From a checkpoint of a small transformer trained on Wikipedia: normalized queries and keys, 124M tokens.
Each number is 200 + 20 x the weight over its row's rms, rounded and kept within 0 to 999. Layers, rows and columns count from 0. The size before them is the row's rms in percent of the matrix's.

# layer 2 MLP down (transposed), 512x128, rms 0.208, rows 418-472, columns 64-127
098,186,221,210,191,174,194,194,193,208,208,166,219,174,204,196,242,203,179,202,203,142,211,233,220,237,182,200,214,207,188,157,176,215,201,206,198,210,195,188,214,183,210,179,223,187,195,198,239,190,199,201,189,204,177,251,181,199,227,207,187,205,228,224,191
106,186,206,226,228,200,216,186,163,203,208,204,217,216,185,195,230,249,202,225,216,239,225,196,205,216,197,208,205,213,197,206,207,209,185,163,218,203,183,234,199,203,202,186,203,178,191,200,184,232,209,175,200,207,218,163,252,176,217,230,204,199,201,201,199
103,199,207,186,210,200,232,190,230,202,167,174,198,196,218,211,217,226,206,208,199,201,237,209,191,163,204,185,202,185,197,202,202,223,210,208,218,234,189,187,183,206,233,214,239,179,210,203,198,240,176,197,147,181,171,224,199,159,189,199,189,203,191,178,218
111,157,219,211,229,202,210,174,170,184,183,198,191,205,222,208,191,208,199,191,180,208,167,238,211,187,216,170,175,201,214,201,210,228,229,196,206,211,188,181,239,188,219,225,206,231,227,175,203,229,175,241,239,201,224,202,193,216,187,200,205,185,240,179,193
118,198,181,175,170,184,212,249,169,206,226,181,236,172,193,187,166,214,189,207,206,215,223,197,190,197,204,214,228,219,221,205,173,176,211,205,222,207,207,199,198,198,185,191,216,192,235,181,199,192,180,195,199,183,211,191,194,204,185,199,216,176,174,183,220
114,204,171,222,211,210,209,188,204,152,169,187,177,194,224,185,205,191,165,220,200,145,195,214,221,228,213,215,171,182,208,226,204,198,184,193,199,211,192,194,203,189,204,175,190,164,179,191,198,177,198,225,185,209,182,227,226,201,192,179,211,208,195,180,226
097,199,179,215,172,178,178,191,200,221,190,210,214,198,187,185,220,188,208,195,189,205,206,153,225,202,153,235,204,199,213,216,229,193,195,189,191,191,191,193,191,246,201,213,175,203,192,200,196,188,191,172,188,170,177,189,225,166,172,214,215,200,184,227,186
099,195,201,208,206,214,179,215,219,226,180,191,227,195,220,158,210,213,205,190,193,194,217,185,242,191,169,183,208,216,187,183,182,225,212,230,165,177,200,188,184,198,179,229,216,160,189,214,195,233,214,186,200,189,183,210,225,198,220,202,199,218,180,208,197
109,199,214,186,169,178,209,202,201,216,211,212,218,197,181,189,161,185,205,228,207,163,189,216,221,224,207,210,217,187,191,226,204,178,200,220,162,183,180,199,212,225,187,166,209,179,209,190,219,192,225,182,201,229,209,233,192,196,209,229,184,180,184,192,200
092,206,194,181,214,181,158,184,213,214,192,218,221,207,189,177,206,208,221,178,208,202,198,187,221,180,214,208,215,240,218,205,190,186,212,195,173,209,209,188,178,181,183,211,209,187,162,178,183,201,186,168,188,210,199,217,195,217,203,192,213,185,232,176,199
107,212,200,175,191,192,198,157,229,192,226,201,166,191,216,186,235,238,177,189,188,230,205,209,212,189,186,170,206,210,203,180,193,184,171,206,200,208,190,182,189,219,217,200,175,206,174,204,219,203,182,174,225,187,163,214,211,196,170,165,225,191,226,189,230
102,190,214,202,202,185,182,169,174,178,188,186,129,212,241,183,190,175,219,198,181,193,136,205,181,168,203,197,175,169,195,212,184,213,198,186,204,165,228,206,199,211,224,214,200,183,186,185,197,205,161,193,189,185,223,200,194,155,221,201,168,213,227,187,218
104,190,201,172,179,196,217,215,218,209,169,204,183,203,229,204,161,199,237,208,187,204,201,196,229,160,214,242,182,201,221,203,198,216,201,195,228,148,206,210,236,222,185,206,185,183,199,202,173,171,217,181,167,204,180,221,198,210,235,186,157,186,220,212,250
104,184,214,193,217,218,216,191,184,217,214,182,197,166,155,165,182,218,210,185,196,196,211,195,207,185,158,180,189,196,210,210,206,174,233,200,179,188,192,173,202,208,194,187,153,207,204,219,205,198,189,215,184,208,187,203,176,176,212,173,201,236,219,156,186
100,198,215,216,184,241,198,205,171,214,187,182,177,191,234,145,183,222,215,207,204,153,195,216,222,224,219,236,189,233,188,223,226,200,198,235,227,203,179,210,187,193,148,196,242,224,200,184,179,239,200,194,187,195,176,193,225,192,224,169,205,183,178,205,201
098,190,198,208,207,217,199,228,183,191,215,195,191,220,223,210,247,205,163,169,209,195,206,191,193,151,213,188,236,197,197,211,204,183,182,179,217,215,182,177,215,181,185,211,175,183,192,205,168,189,199,203,222,206,199,206,204,189,196,181,209,199,195,208,242
100,149,158,199,192,221,192,217,192,215,200,176,195,232,197,224,200,178,178,216,180,153,165,165,205,204,226,203,232,202,186,199,184,204,215,169,210,227,209,220,196,201,218,157,225,191,168,177,236,178,179,178,206,235,182,181,225,214,213,215,193,228,214,210,216
102,239,189,177,211,227,170,180,226,237,235,192,202,179,198,206,187,196,228,228,186,195,195,198,175,174,180,208,200,213,195,214,204,239,203,231,193,184,197,210,228,225,199,209,207,191,180,160,188,189,168,193,208,182,204,211,205,196,183,170,211,198,187,237,195
089,249,212,172,236,203,197,202,215,176,187,205,193,208,223,205,185,202,241,189,155,171,257,191,213,189,192,200,170,168,178,206,138,201,187,198,186,205,228,192,217,228,162,215,219,203,203,179,200,216,185,202,212,211,186,165,212,188,194,209,208,223,199,210,195
091,175,211,201,211,203,222,199,177,184,208,196,197,217,175,181,188,216,190,227,212,193,209,194,212,165,173,196,159,201,194,166,200,154,183,172,208,207,176,207,203,190,204,190,175,221,226,229,209,203,191,233,150,204,182,221,210,161,222,163,181,241,188,213,190
095,185,181,201,205,160,210,189,207,207,225,184,156,224,229,164,221,231,222,224,197,201,198,203,220,183,207,187,172,184,195,164,202,214,201,187,180,215,223,234,216,185,172,206,201,200,195,192,192,197,188,216,185,220,216,208,212,225,211,212,162,212,187,176,174
091,189,221,184,183,207,219,228,219,173,173,190,195,173,160,215,184,196,216,195,197,186,180,213,256,199,203,204,172,241,228,216,170,197,223,229,181,205,209,175,218,195,218,234,206,202,178,223,169,227,202,181,221,203,186,202,203,260,192,184,177,242,214,226,178
100,190,216,177,220,219,194,202,182,209,221,213,233,222,212,213,187,194,207,234,179,217,179,225,177,205,211,195,202,224,220,200,200,221,194,197,198,205,186,204,168,175,169,176,178,162,210,204,181,202,195,168,209,208,191,230,203,227,181,213,229,210,197,229,229
122,206,234,204,213,200,177,225,193,207,244,200,184,189,204,225,200,210,204,214,206,212,188,192,202,186,175,147,231,195,155,260,193,181,215,203,172,184,205,208,196,195,168,211,230,195,174,182,203,199,209,241,206,192,186,206,210,212,210,218,238,193,203,199,220
108,222,219,260,207,177,212,178,211,199,204,230,185,203,172,231,205,195,226,225,211,185,185,206,207,187,186,192,216,187,252,223,195,218,190,215,165,193,150,224,216,190,158,217,206,206,260,213,178,191,177,186,179,201,217,184,213,189,191,215,182,226,162,213,193
101,197,157,201,244,200,183,170,189,219,197,208,212,224,195,234,226,208,222,242,190,239,185,224,210,207,227,220,232,166,190,195,198,182,186,201,177,237,225,176,240,193,209,195,212,184,207,209,195,204,184,222,185,184,180,224,217,201,216,212,194,187,226,218,224
089,191,203,238,236,209,179,215,228,171,205,213,183,209,240,209,194,221,179,242,197,206,180,186,194,175,171,184,181,189,188,156,216,176,187,218,169,233,198,190,223,215,217,186,209,193,244,161,228,189,213,162,208,209,212,193,225,203,195,224,202,205,209,206,228
096,189,190,218,193,212,245,210,223,222,169,215,215,180,233,184,196,189,209,237,261,180,204,204,171,190,199,207,201,189,211,142,180,177,213,206,217,166,216,195,206,181,203,188,198,164,216,216,184,205,188,217,199,200,190,240,159,199,211,179,195,226,183,192,211
102,220,171,184,243,199,225,189,215,194,201,228,197,187,200,222,181,173,237,234,206,199,189,196,186,193,210,217,201,202,196,198,188,217,230,185,215,205,242,180,178,186,185,230,171,209,210,148,168,202,177,233,184,176,172,197,169,203,201,208,213,177,196,266,220
100,225,203,217,191,212,205,205,209,172,253,175,201,186,174,231,195,210,195,200,179,169,211,184,226,197,187,244,189,209,220,173,180,215,193,201,201,203,215,174,213,218,199,195,168,237,197,213,209,158,198,227,212,185,217,193,208,220,206,209,184,209,201,217,174
100,218,189,202,158,210,173,207,205,158,212,173,196,206,141,236,186,197,167,213,218,190,182,200,228,234,251,235,178,209,167,183,186,199,197,195,200,200,185,210,178,215,237,222,214,198,241,193,183,183,200,163,204,184,186,215,190,228,176,222,243,195,193,225,185
114,200,186,215,192,207,197,171,219,210,204,189,155,201,198,196,207,181,173,210,203,198,214,198,189,215,177,222,208,226,236,201,207,207,185,221,209,199,195,218,175,212,202,217,222,195,195,219,216,204,240,231,165,192,207,191,211,199,223,222,201,222,233,207,212
101,202,195,209,158,217,192,207,214,189,230,227,184,220,190,203,193,210,190,180,226,206,218,210,233,153,215,213,207,175,219,195,211,198,216,211,166,185,172,225,179,208,186,232,185,208,201,220,255,210,186,186,208,202,222,192,197,153,196,187,240,177,234,189,216
093,212,194,178,202,140,183,182,204,167,196,180,189,207,191,204,222,196,212,241,198,178,205,215,223,192,205,212,177,214,207,201,198,186,194,176,189,208,185,206,200,210,189,169,194,212,207,202,219,180,190,204,206,223,194,204,186,173,168,229,191,175,193,164,170
097,173,259,158,208,188,194,176,191,203,207,211,216,154,205,199,211,220,174,176,205,190,230,207,186,194,189,160,228,237,245,214,192,179,193,229,207,214,211,195,199,187,204,232,187,257,222,169,213,200,190,207,192,178,204,198,224,231,218,190,190,228,196,203,209
090,147,221,210,209,219,223,199,164,195,182,199,205,192,195,199,228,228,229,164,180,218,203,199,184,200,193,200,194,210,189,245,185,190,211,219,216,191,204,191,231,184,196,223,189,199,204,210,213,209,162,196,199,188,176,193,225,193,208,164,184,192,199,234,207
104,220,202,191,203,189,192,196,196,183,201,234,244,160,187,209,205,197,208,194,190,169,170,210,202,240,194,199,209,218,200,177,229,203,184,230,218,226,165,194,243,202,190,194,193,189,189,178,195,200,155,200,206,204,185,212,200,161,175,211,218,174,172,219,218
101,173,186,183,206,185,223,189,220,218,193,217,189,219,207,180,237,185,166,193,225,216,183,205,196,201,185,232,195,209,237,158,186,218,195,210,164,242,206,192,240,192,216,210,169,184,214,168,168,200,200,188,164,208,179,229,214,197,192,210,207,172,216,170,185
094,231,177,237,173,173,188,209,156,185,225,178,193,178,159,191,192,206,231,207,159,187,202,190,170,233,239,164,195,207,186,215,213,191,203,198,206,207,221,182,183,178,243,208,227,217,161,190,210,177,224,166,197,194,196,197,173,200,192,207,185,220,204,147,171
096,206,183,178,196,206,186,175,162,194,185,179,222,198,202,189,204,222,215,212,186,162,214,208,236,220,247,213,213,229,223,196,200,181,217,189,237,206,184,209,202,157,208,227,217,189,199,178,210,217,201,178,204,256,179,211,205,220,193,198,209,206,209,170,227
109,197,183,184,193,214,197,235,152,206,211,208,175,178,212,193,199,227,215,207,220,165,208,230,202,149,188,236,194,207,228,206,181,205,183,186,195,182,191,182,212,164,170,192,189,214,229,222,219,230,217,205,202,210,203,199,187,192,211,175,176,229,184,204,195
092,213,195,236,220,223,221,213,192,199,204,207,189,240,220,200,192,196,199,214,187,203,206,165,203,210,171,220,255,238,183,180,190,193,197,184,190,160,234,235,203,182,191,202,200,216,213,211,225,187,212,209,195,193,176,197,242,209,232,185,237,247,192,229,203
095,237,224,188,205,184,182,226,190,168,210,224,187,183,177,166,164,180,162,193,192,201,229,215,186,208,204,205,197,204,212,212,180,186,199,217,166,184,165,187,199,215,180,204,198,199,222,192,187,204,170,177,173,236,189,194,195,175,165,221,180,224,191,233,202
110,193,199,183,171,162,212,194,196,191,238,166,193,242,227,203,185,206,189,189,236,206,190,185,207,196,180,220,190,155,209,164,179,215,206,175,218,228,199,163,199,202,202,209,203,194,209,227,198,173,171,222,173,190,196,220,205,191,199,211,210,181,236,188,164
110,213,197,206,189,199,225,188,193,242,183,204,170,207,208,183,193,200,154,165,167,180,207,189,165,208,227,195,183,231,179,214,194,192,233,194,192,213,212,171,192,227,207,227,183,181,178,197,195,197,217,205,209,214,208,190,175,218,167,205,239,174,190,226,187
102,192,216,228,215,219,231,181,248,172,189,207,204,213,188,182,175,197,215,166,187,198,153,194,194,175,169,183,192,190,179,189,188,225,215,203,237,190,188,210,202,173,198,199,190,225,239,213,207,189,214,240,183,196,184,192,189,200,197,189,196,195,209,197,204
103,194,206,191,229,200,200,188,223,245,198,197,221,176,207,173,181,231,228,209,183,195,188,178,205,169,214,212,180,181,202,194,177,192,179,197,188,213,205,188,173,162,184,182,188,188,165,194,205,198,182,169,173,160,199,171,189,166,181,206,220,181,204,191,171
104,208,225,205,217,189,159,223,188,192,221,212,189,210,201,211,196,209,217,165,186,179,199,204,227,214,203,201,158,189,184,176,171,192,207,200,215,236,191,209,196,187,221,209,233,206,198,190,199,194,177,197,225,162,172,205,163,220,200,204,214,176,201,196,152
114,199,206,189,187,174,180,207,201,200,200,209,214,199,198,167,195,200,198,177,164,213,222,177,209,192,189,203,243,201,201,208,192,212,216,202,214,162,200,221,189,253,177,178,198,157,172,201,186,240,201,208,180,211,194,226,216,196,205,180,187,188,214,225,195
093,189,212,174,195,181,182,210,216,144,191,194,212,200,180,183,217,206,191,175,214,171,204,204,202,193,190,195,194,184,218,212,189,244,187,202,195,208,217,196,217,230,219,185,198,206,167,192,216,192,170,205,204,198,221,198,202,206,206,226,156,223,228,164,221
107,199,210,222,198,183,199,162,222,191,180,198,179,200,165,249,184,202,188,209,165,220,150,213,205,206,178,199,213,183,204,194,197,171,199,202,225,193,184,227,221,223,229,227,195,240,178,177,180,212,203,202,221,202,210,189,207,192,212,186,212,172,199,234,237
098,176,199,157,218,222,169,218,195,203,224,139,232,175,202,201,203,207,188,200,206,188,227,191,189,211,210,182,196,224,183,212,210,190,225,233,200,228,232,199,178,186,250,193,187,180,200,219,203,213,222,184,209,224,161,193,195,218,194,166,206,180,193,191,195
099,197,226,205,198,180,226,189,177,211,187,223,216,249,190,167,208,223,228,174,186,205,196,217,184,215,238,202,193,196,203,181,203,179,186,201,223,160,202,189,224,194,193,243,182,190,199,204,200,200,212,160,178,206,207,215,195,171,187,235,230,242,172,218,216
094,190,213,202,231,174,192,239,220,224,216,202,180,221,178,190,231,188,217,200,194,197,181,225,187,168,199,196,216,195,191,153,206,206,203,202,207,221,208,186,246,177,215,185,204,215,211,203,198,232,198,229,172,217,196,211,204,168,206,184,180,206,248,166,208
099,218,184,233,204,205,202,174,210,182,220,182,175,210,213,230,209,232,202,211,209,184,176,224,218,174,210,215,220,214,202,189,205,199,160,227,204,189,215,207,184,183,182,220,240,190,209,193,201,189,239,202,195,237,146,180,194,191,198,186,227,229,252,225,195
# layer 2 MLP up, 512x128, rms 0.205, rows 419-472, columns 64-127
109,209,207,193,190,204,167,218,208,216,196,191,218,194,204,176,184,197,201,165,186,205,145,195,199,183,222,243,198,211,192,217,217,236,243,197,219,207,196,208,245,198,189,195,187,166,188,221,169,173,189,201,176,209,195,251,199,231,206,178,168,197,228,209,183
109,215,209,168,190,175,186,222,165,218,206,202,210,205,192,195,206,161,214,198,188,202,186,184,166,211,210,196,213,227,230,204,212,177,184,184,196,249,198,212,242,252,213,177,184,182,174,184,212,181,186,204,217,199,184,222,258,238,210,183,191,195,189,206,209
109,173,219,212,168,177,208,176,202,217,233,170,180,186,198,205,195,184,217,203,219,222,192,197,137,225,212,207,221,206,193,190,205,195,209,174,183,205,177,217,203,210,201,176,211,211,213,178,196,183,186,196,186,218,196,185,209,181,154,220,181,238,225,204,212
114,200,227,221,206,195,200,211,242,207,205,191,181,163,220,186,211,197,189,186,152,227,196,183,218,158,221,231,206,173,191,214,233,226,189,208,227,163,193,183,193,235,196,247,199,210,203,182,168,201,188,193,173,170,225,217,211,196,200,208,195,212,209,211,183
096,194,182,150,198,218,226,172,182,196,193,220,243,202,186,191,223,204,177,224,209,182,211,187,219,221,198,225,176,184,210,219,178,217,166,221,197,158,203,179,199,237,226,176,215,198,206,190,194,216,181,242,239,186,218,193,216,203,201,161,189,161,178,221,182
098,173,263,179,199,182,183,180,197,205,193,194,213,188,192,191,191,189,200,224,224,176,234,198,217,188,234,209,200,194,206,207,226,247,160,211,221,200,174,192,204,228,208,199,186,199,201,184,187,206,202,212,216,203,208,229,208,231,218,223,186,202,249,248,205
093,205,180,245,184,156,209,202,206,218,227,168,206,195,211,205,158,193,190,195,206,247,201,177,159,207,233,219,179,161,222,220,187,179,194,178,181,204,207,201,198,230,212,228,199,181,206,192,210,205,219,207,203,206,179,219,214,174,193,185,211,184,178,162,217
120,173,220,189,159,178,199,198,209,186,208,234,179,195,206,204,154,214,192,226,189,214,187,142,179,170,212,234,201,193,195,212,184,195,184,204,216,200,223,232,168,185,206,211,175,180,195,189,206,206,186,194,171,204,186,210,201,195,192,175,218,232,179,193,186
097,228,177,196,205,210,212,228,222,215,174,207,215,203,202,182,195,181,194,236,214,169,210,193,157,219,174,186,221,176,197,219,207,197,225,187,184,178,213,215,193,214,214,221,201,205,202,198,200,207,154,199,201,201,218,183,194,219,225,223,205,207,234,189,189
103,189,158,221,186,199,170,190,189,189,230,203,182,175,223,219,208,200,204,192,184,204,200,199,203,203,210,185,175,208,229,182,199,195,208,165,206,191,208,219,188,194,220,185,233,169,194,214,213,235,197,196,194,233,222,217,212,168,219,195,208,197,232,212,196
097,215,202,223,178,224,195,204,186,182,194,217,208,202,197,229,182,209,197,239,225,222,184,230,204,193,209,218,202,235,195,229,259,176,189,225,211,199,201,173,207,220,202,209,205,251,190,234,236,165,211,188,216,155,193,196,220,187,204,219,205,189,214,207,197
098,175,229,177,173,193,204,234,191,180,198,207,179,214,169,193,195,211,186,184,205,167,151,188,197,207,240,239,191,206,214,191,209,176,234,173,206,211,207,199,202,173,233,178,193,179,235,219,194,233,151,223,156,193,179,196,221,199,192,189,184,212,222,217,197
101,231,175,211,210,166,200,180,235,184,183,227,178,222,180,208,162,161,174,197,203,212,210,202,158,200,199,186,209,192,156,174,172,228,211,190,203,234,204,216,235,194,178,241,186,200,223,196,224,186,222,247,222,210,183,198,218,188,172,221,186,167,204,198,212
090,213,170,210,186,187,204,225,192,188,239,216,206,218,227,165,221,241,196,223,190,188,216,187,210,198,209,205,209,209,205,181,214,186,214,168,163,171,234,193,179,170,189,221,192,200,163,205,218,176,199,225,198,161,232,195,212,181,194,202,156,225,222,187,205
107,212,210,220,202,227,203,178,208,219,196,208,217,177,170,236,240,229,229,194,210,202,206,185,191,203,179,215,189,182,200,234,178,217,237,200,202,159,216,192,203,212,196,181,201,184,210,196,197,186,193,245,167,176,192,200,197,182,179,249,210,219,187,179,164
102,225,206,207,223,197,202,180,215,202,208,215,219,214,194,220,194,181,191,183,207,155,215,234,217,206,171,201,206,201,224,187,203,231,187,213,166,201,196,231,227,173,203,196,191,194,180,213,199,208,227,237,211,237,208,161,198,200,190,178,173,209,187,256,192
089,189,218,218,188,192,244,216,186,225,211,189,178,229,186,242,208,189,199,202,227,161,190,200,220,187,188,189,206,203,199,182,209,188,199,171,193,199,198,208,183,199,225,181,210,162,201,236,212,247,198,200,206,204,221,200,224,206,201,222,216,216,213,224,195
102,273,198,190,196,166,214,202,195,187,190,193,197,198,207,193,196,179,231,215,140,164,224,205,197,199,169,215,202,175,259,228,206,153,224,204,187,203,216,214,193,179,179,194,208,186,206,222,196,226,170,218,181,203,209,184,227,216,187,187,228,213,217,224,189
090,214,212,203,210,192,177,198,208,205,207,208,171,201,192,208,224,212,196,196,230,219,173,204,200,223,211,233,244,228,195,221,194,141,230,224,180,173,208,197,209,209,209,191,208,177,177,202,208,170,230,191,217,215,210,234,211,179,185,196,202,162,179,206,213
098,209,202,203,209,224,182,213,218,207,225,216,191,172,192,194,191,192,170,204,173,190,188,189,217,211,212,206,195,227,209,209,187,190,233,246,176,193,192,162,202,195,202,193,220,209,207,162,234,177,156,174,227,201,203,200,169,227,161,211,222,217,197,213,202
087,210,199,178,218,188,192,207,217,212,188,232,212,218,197,185,232,215,205,190,196,160,197,195,217,165,185,234,223,228,163,198,207,169,188,156,207,178,208,185,178,215,200,215,223,191,203,189,212,208,197,209,203,198,227,217,194,153,164,192,169,205,173,188,177
104,212,176,208,191,216,194,177,198,223,180,200,187,229,179,196,242,190,194,184,186,212,170,217,168,189,200,241,166,225,225,173,189,213,204,200,219,236,207,190,163,214,178,182,204,218,232,226,200,211,216,179,162,227,208,214,224,177,215,210,203,192,192,180,198
113,181,226,196,189,221,189,211,221,221,227,204,218,192,175,208,196,204,191,192,224,201,199,255,182,189,214,175,236,207,181,236,212,183,188,212,199,199,212,198,213,197,208,184,245,191,164,192,204,208,165,247,189,175,223,221,237,194,216,227,201,212,203,227,200
113,168,191,215,192,173,237,176,224,219,197,194,195,153,215,182,220,182,199,201,207,218,216,174,192,220,180,201,227,202,184,200,198,200,206,204,147,208,204,234,188,220,183,186,232,183,210,194,217,183,184,217,225,187,215,200,204,221,191,239,192,209,209,188,177
094,194,222,220,170,208,194,176,242,207,218,220,189,167,174,176,192,209,205,205,227,211,191,211,202,241,203,201,207,170,215,206,186,200,237,238,230,202,207,198,184,225,200,186,179,216,207,190,215,214,197,196,217,210,201,190,205,174,194,184,198,229,220,200,178
093,217,220,196,176,160,197,204,179,170,197,199,222,196,206,249,185,182,193,173,153,188,212,170,201,170,233,181,223,172,195,208,172,172,209,201,206,201,200,167,173,225,194,181,212,208,203,173,178,212,145,205,165,196,235,209,192,234,211,209,183,222,210,214,186
093,187,201,223,205,215,204,211,213,199,197,183,175,189,193,170,188,188,198,196,178,208,173,183,206,184,197,203,195,196,196,204,209,229,177,224,204,150,163,191,196,191,222,183,193,225,197,201,178,245,174,180,197,226,182,211,226,205,218,208,170,233,191,204,219
111,201,173,215,202,180,229,205,234,219,178,214,236,216,188,204,220,189,158,180,178,212,205,221,225,181,219,180,218,210,207,217,213,190,199,221,179,236,187,226,208,198,210,205,208,205,175,195,181,205,239,200,211,225,213,220,197,198,230,212,157,170,199,189,167
094,154,195,196,160,226,201,186,202,208,202,204,194,190,194,186,215,160,215,180,194,210,209,202,208,220,210,230,225,218,235,193,230,209,181,214,185,207,189,228,175,206,226,199,206,142,185,212,177,194,196,169,206,166,178,195,204,234,218,184,177,251,212,198,244
112,196,181,167,197,198,205,196,227,229,199,204,196,172,213,209,179,210,179,177,202,189,202,164,239,159,163,205,186,205,240,177,198,190,209,199,151,211,189,222,224,202,161,226,223,197,214,219,167,193,181,197,232,200,231,173,216,205,195,203,198,175,238,195,205
117,189,162,210,181,182,217,213,182,235,203,215,150,171,198,197,185,188,173,217,209,214,177,179,190,208,199,190,201,193,203,243,227,184,150,201,169,179,221,210,165,184,223,192,221,186,189,197,227,212,171,249,166,192,230,205,214,180,213,229,188,193,202,242,210
098,191,192,242,215,188,232,212,219,221,176,178,212,164,165,206,203,192,189,245,217,206,220,221,195,181,174,199,226,189,202,220,184,204,219,169,225,226,222,198,194,198,200,191,203,216,169,219,229,185,204,227,198,207,169,206,212,188,199,187,188,210,221,205,182
105,223,194,210,222,199,201,203,213,189,213,202,233,232,176,195,238,204,194,204,222,210,202,174,195,200,185,240,188,201,169,186,228,211,198,188,208,159,180,194,215,203,242,194,216,191,239,148,223,213,160,208,185,204,196,190,177,209,215,244,210,186,194,190,205
095,214,218,200,195,212,171,173,213,203,153,216,207,219,177,192,215,219,192,238,211,196,180,178,177,194,214,215,186,194,201,224,196,195,210,155,191,199,208,202,213,193,190,205,180,215,164,217,197,187,208,200,178,226,244,230,190,198,180,247,205,205,208,180,205
088,169,200,202,208,170,211,171,227,185,205,224,211,202,216,203,203,201,212,191,160,195,194,200,203,236,167,209,245,173,162,196,157,177,201,205,185,191,210,223,161,225,189,157,228,174,218,172,178,205,216,172,227,208,224,201,206,183,212,212,191,208,189,197,199
099,197,166,176,188,204,210,200,223,202,217,180,201,198,226,187,212,176,209,178,204,175,176,198,221,223,204,199,197,194,197,210,184,216,174,209,161,209,210,237,182,201,234,197,270,174,208,199,195,231,186,205,178,210,170,184,184,211,211,171,213,216,200,196,175
106,149,161,193,171,234,191,172,192,198,198,221,185,155,195,176,179,241,182,185,209,208,218,190,172,230,172,203,191,205,185,196,189,186,223,206,220,201,203,182,180,194,193,171,192,182,189,166,218,196,181,195,204,200,197,207,219,211,163,184,190,174,251,192,202
095,184,212,170,192,205,198,203,243,240,155,200,230,187,221,168,202,227,169,177,197,225,213,158,198,202,187,240,201,189,195,181,199,198,202,231,172,185,196,213,242,228,190,235,206,193,251,210,191,186,182,223,219,205,179,186,213,212,210,188,229,175,222,220,223
088,210,165,195,207,226,214,206,213,224,153,176,215,208,156,225,174,201,207,180,230,222,188,210,179,213,170,191,180,168,195,160,194,225,204,224,188,207,210,191,200,221,199,176,181,182,198,230,186,207,195,235,213,211,215,197,217,178,163,198,206,183,218,205,195
108,178,175,214,206,204,224,207,172,206,216,217,238,192,239,229,206,210,174,244,202,228,222,203,198,209,210,174,189,190,208,180,209,220,206,183,209,187,202,198,231,191,212,208,180,207,195,194,215,167,225,215,210,145,178,173,213,165,168,210,225,178,221,196,208
094,203,230,188,187,181,238,201,230,186,154,192,167,203,195,221,213,202,215,216,184,201,170,211,195,184,210,225,187,192,216,215,172,213,228,213,188,185,221,193,213,150,192,214,189,194,189,210,170,200,185,155,159,216,212,244,202,177,207,193,183,199,162,189,204
096,184,191,241,176,214,209,145,171,207,220,188,210,196,224,204,196,198,183,216,175,181,190,149,197,185,189,174,197,191,198,199,173,225,220,182,200,190,197,199,181,184,244,174,220,183,140,210,201,189,191,211,224,200,181,212,208,217,185,199,203,204,200,201,223
093,212,195,210,220,219,176,198,181,188,143,202,213,189,188,206,195,187,226,196,177,172,210,223,195,200,207,203,209,230,195,205,221,192,201,181,205,198,187,212,177,181,219,205,221,206,194,157,202,209,193,182,251,237,207,217,197,238,197,172,202,221,214,238,248
101,182,209,228,173,213,213,196,211,194,181,210,206,187,191,205,197,175,188,177,186,206,194,188,202,211,179,168,170,169,181,161,174,203,221,231,189,226,174,164,195,211,218,178,180,248,214,210,195,180,194,196,204,222,224,224,193,186,199,183,208,181,157,180,175
098,191,251,177,205,185,190,220,215,183,237,204,188,173,198,203,193,186,194,202,205,185,205,230,193,206,231,203,198,185,148,207,229,161,194,208,200,178,207,182,212,179,182,185,183,187,199,192,197,188,151,200,235,194,234,238,191,189,158,211,214,206,195,205,181
099,244,203,188,189,216,212,237,182,212,222,209,210,209,194,225,211,195,200,217,238,194,186,187,197,202,191,186,184,202,203,199,214,222,192,188,209,168,194,215,234,172,214,139,206,199,216,205,189,167,231,211,220,206,158,196,218,211,201,210,188,210,197,217,206
100,236,176,233,208,211,192,185,223,218,193,212,236,168,187,208,214,211,200,198,217,227,195,203,243,218,188,193,228,215,194,196,222,188,178,212,193,180,229,193,240,211,219,202,195,168,211,192,193,184,188,203,174,194,194,221,206,198,194,176,218,186,196,211,175
106,202,167,175,170,188,213,206,177,218,174,231,199,179,207,158,246,220,180,216,170,171,188,208,190,187,221,202,243,210,190,212,193,196,218,172,229,211,193,211,202,202,227,206,215,191,203,209,192,194,204,205,203,185,228,230,177,227,171,182,183,172,226,238,172
097,177,192,152,184,182,200,199,193,189,199,194,218,157,184,150,205,183,215,210,201,193,219,166,200,222,198,198,171,184,206,220,197,220,158,209,222,186,190,198,193,205,230,220,232,183,201,198,219,175,188,201,216,182,210,188,214,216,186,219,201,214,230,198,189
102,198,242,198,231,176,197,169,188,204,217,213,226,187,228,213,184,177,162,217,209,215,185,189,204,210,228,207,238,183,164,201,231,203,202,195,217,183,204,207,203,195,195,209,180,220,232,206,210,216,217,269,201,214,203,239,189,206,225,190,184,206,202,184,212
099,215,196,196,217,222,224,181,221,217,180,198,199,198,179,179,208,183,183,217,180,181,165,219,190,194,192,242,227,174,204,194,206,230,187,175,207,187,190,227,218,204,187,197,204,212,213,223,244,215,192,173,184,212,231,208,192,214,191,216,154,218,221,175,206
099,177,199,201,152,173,217,182,201,209,216,216,223,188,191,215,193,184,163,223,214,201,225,216,171,186,199,173,240,187,220,187,220,212,197,203,179,181,206,196,184,220,183,193,182,195,175,217,263,186,189,196,186,210,148,214,209,231,185,181,162,214,225,204,208
090,215,188,190,196,186,218,194,184,197,213,206,190,196,227,201,195,191,206,248,189,190,181,232,220,187,234,223,180,195,200,214,210,185,226,188,200,161,194,163,201,184,200,208,207,168,184,227,189,188,208,229,218,233,190,176,183,216,216,223,173,151,201,229,197
096,213,173,190,205,205,210,215,197,206,190,242,194,208,199,202,204,223,167,204,215,198,204,187,198,204,194,190,159,191,196,172,202,180,183,226,197,171,182,199,180,204,177,221,235,194,196,170,193,202,201,189,200,135,260,195,199,216,162,188,220,181,217,174,168